{
  "head_dim": 32,
  "vocab_size": 2048,
  "positions": "rope",
  "qk_norm": true,
  "bias": "none",
  "init": "orth",
  "init_std_qkv": 0.0312,
  "init_std_o": 0.0,
  "init_std_down": 0.0,
  "learning_rate": 0.0112,
  "lr_mult_o": 3.0,
  "beta1": 0.95,
  "lr_head": 0.00743,
  "final_lr_fraction": 0.0
}
Each number is 128 + 32 x the weight over the matrix's rms, rounded and kept within 0 to 255. Layers, rows and columns count from 0. Numbers have three digits each.

# layer 2 attention query, 256x256, rms 0.15, rows 0-21, columns 0-127
150122129077191098146095093152138135120135122100151103140118103125124124133175117126128157078142147198078121177172096109173095114173161139093151137181150120117117092143153109137102101088119156153140118102139178122091141079154109101182137092120107139142178152120175146083143142091109183126140087157128181140136198170155126115092154099168129160073141117138142100100140097153075132147152
117103115150145124144091131090161117149176138150111133138099111106101168154099113094124124119137173152108098180160108135130109096176106179151094138118172131198114106162141150051139133137139125160131098144142125107150111113096140132106174118067125136123127076109083186119076106134109148132123157156087151133131099125131108102121098127104113140157098127122094114128176149141094088125143
120151090104088153145136110185071136152079124132109105083157159113156068126129107180109120167133107078122169117153109096119166193142086179116149121124110123154135136141158041140135109125158126097145127121147122109191155153123105159117139090120129179095086168125145123083174094145122160106092082088128127143175158112089111135119163103154137088119120143084179157060091149171117112127125
070129060188077110143149046160026215150144049149158137155186190152106145171096095092155099255097073119078147124174150106095098080137154101140123033128105169153089115152070154115154071119065151065121185160140130110091131150192123114116194074100139130124165133199121133065203132080135125139089101213141078111104130074107197099197164184140111125073098227094157162092161108111115177121130
184147112136153126110176128131181119159077131107110080108083178125126163195139154139141164132128102147090114150164160137153148097107079149140144155155102140099108112093109102104142134133088128101194126136154138072124111166112106079073120081102125161129079130149160146144158078117135164134106121157103121126077144125186074104102165091102079100138137193113159091092116142100093112154128
109084100112104106156144093101145119133108144129148145097160126086182113145139086140121144087137146165134106146074149150112107070154132126178070142090110127078106192120140154157172163155098086158098147131148148096139101168065125134125120138211148085130143118146097064174110128154075175190175162160117147170130078122122120175143106182101180098162162173132101136163233095116098166125118
169136115149094135133134138156113149160186113155105157089120156109177144153105064106110119139169123139106104127165131155099112071101109072196075143083103152101200139091094167102115093145116120089124162139138151113156134144091121136088169097124101145121078176157092121075103142173135069177132167144111125155117129083126157200117107113125155109146140143094194119116098145181129117103086
142176133124113131139109117156070121094148124126096148171142109123119149118152115146123135172099100096099167104123160105120128105127087138121080112127116135090160077068145092094101063121115143112090131137152153138090149099153127134126143148096126117133131130125156137110134115105128110086151097153108109123148108135099115111153129144161086180105126109133202120124103113127097147165134
143100146066095133140115147130110141158165147107121104158136140139108141138072158116118111133114071154094160110087116154128152121131139142170135130173113150110131147104150132102140099145140167066191129118125143104115091081195165137121132152107153153159148076094135125108136137116130087132122118141133131119126134140104136154174114175151088114056151114080113144149095176133127144189127
173140106131100139136099101133101107141104137127166113117108097086102180138084166147152141118080122145153102116113169087110105122121086146106106148107130122185161148088181113111165122094150139052128122105127156123159145086076087108113084113136149125107165100131113133070105052108143119145145110146099128127131182103124130104106107130129159142107127099153092176164045097101162109162066
157059155100112106154181168109181158159105228114120157086127151195144114172088150171117055105124123122164120098195088119154133149147078144146151085096078130124136129137152136156148154163148171157056162064142079116139191137038167112160109203193117106060093130095115139100149129124104107145132153145081105101189120156098191118108154124169173088134101125055179143133074090121095140142143
149102163123098136131166190147123120110155060105151038185132121123140122116109068145170125122146099119085129163119134076158117065126182182148145192129060146132102170136109154120121103135112106098096143162168141179148107075088116153159101100158140076139088125157128159181061097116155102101168147140091095129089093160153222117156154155119118179150129018104083148188111127123114149153170
182187151055095100059132047125161178086117155103158143092136124154163116117136133141132126157071182095146191142141142148173148169170096127080148056086085143194143182118149105198090158119048170148133172104116120089089151154096104083141087155199123114141147133124129165134184110155144080120140130183126114105159123207121122182148155083160146123082176094150167093168118131130145038110140
137116072093118165175045159126122131092118167188153080180061130094119142147086153172077079098064157116125141145146171076125150102109087165123080082147105073077189173168130112109170188126177168135142166092137129187169146155069163130149077160102077122098185120162157147190090097153090178114122154121064156123113155112132139105142200108089114159179129090135184095177096098080084114123061
103169155113148096120185059142133098108162125140113154030111124145180151158158082104222154198135113036129160165201080149150154126143168187187070146106160157146064111062044130075120117138129143172140136157160101118099142081191126088117104127118134199123156130209105096010122152113199143053117130159110071143200155153193129154149132138093177094049111108163152135100136108097116135167069
089116071127154162212109120095127163179162100149055109140103058159105183073129103191200136157160132131136192197122128135131132092147143129092130080131165145142108154081118052126077122084148101087161014166157139104122058146138110129121098050072126168119095156149119085127164145102098144164129083141113120112080061129133146137112125157120124100082125143129141118174090107143159131060111
169129130143162137169118149120132106126119118107159090126122112168120111106127097173102139083144173159130133148139113132151105116155123158127147153151133101093135127135142135128122147104129126143093123124100140127127121114117095128141119113118125138141120107140127153087126131140122140137118131124106123146119177157140158110131141109137132128115112134125146151143172120136107138117139
085156088174092121105129160111117158138112138104121148108074167111131150136107103128156106130133116076134121096076149161086160113088129133141121106121116174105150112123119169100115099149101152121138134112170139157152135146140113141125156127111177157130104108113136125130147095127141061118131120123151140116127089106149130144172144142124090141144141113088125109127123156132132127189119
169125134099135135138129140108163129162172141151144112099156097166133139123111123138107111056142168124120166173170083148113122111138150150089163085129167099094126101158144101164090133157117146106140111102133104119131116167155122167186082144116127101157178124159121129118129137146118134156125131122107122171141174139135130134121123148149150139152131160151107115112154130138145156122105
157084111084179138123139140084173126161123153164142135146134073102100103108093126120139085109147175138158110155154098095149133107131161118175135114100181125138156149148161122121122144098143091139110110120109120157106133109178119103134156098133114133115106123137103150103150069071162141103082128196116126136153151124135131149128130136131142141124102120172131127126166099117106144117149
076120103108102112129147153131100168132108097086094157142116150113141117111141117124131169170135087114149100071116150097111134198165121167171070135159113128150148139094140101112161139132176126090101143134126164143105080105160153124137137133086146157104115094125135093093158146076102150106132108161125112071108069124113159150161149146107148113066141107119134127152090110147150145132183
115114139137110133125108117142122093126115084117122134133169136163146087129100142092106112182087111073166146120108076111147154146060094164165073121118109127152141172134089087145095084109147093116151133183122134111145126096113125145112114104138169123136129124109130143160130146086113162096089126163191110154100128121107115128136145117157148117130116130125132125142150088126146113179118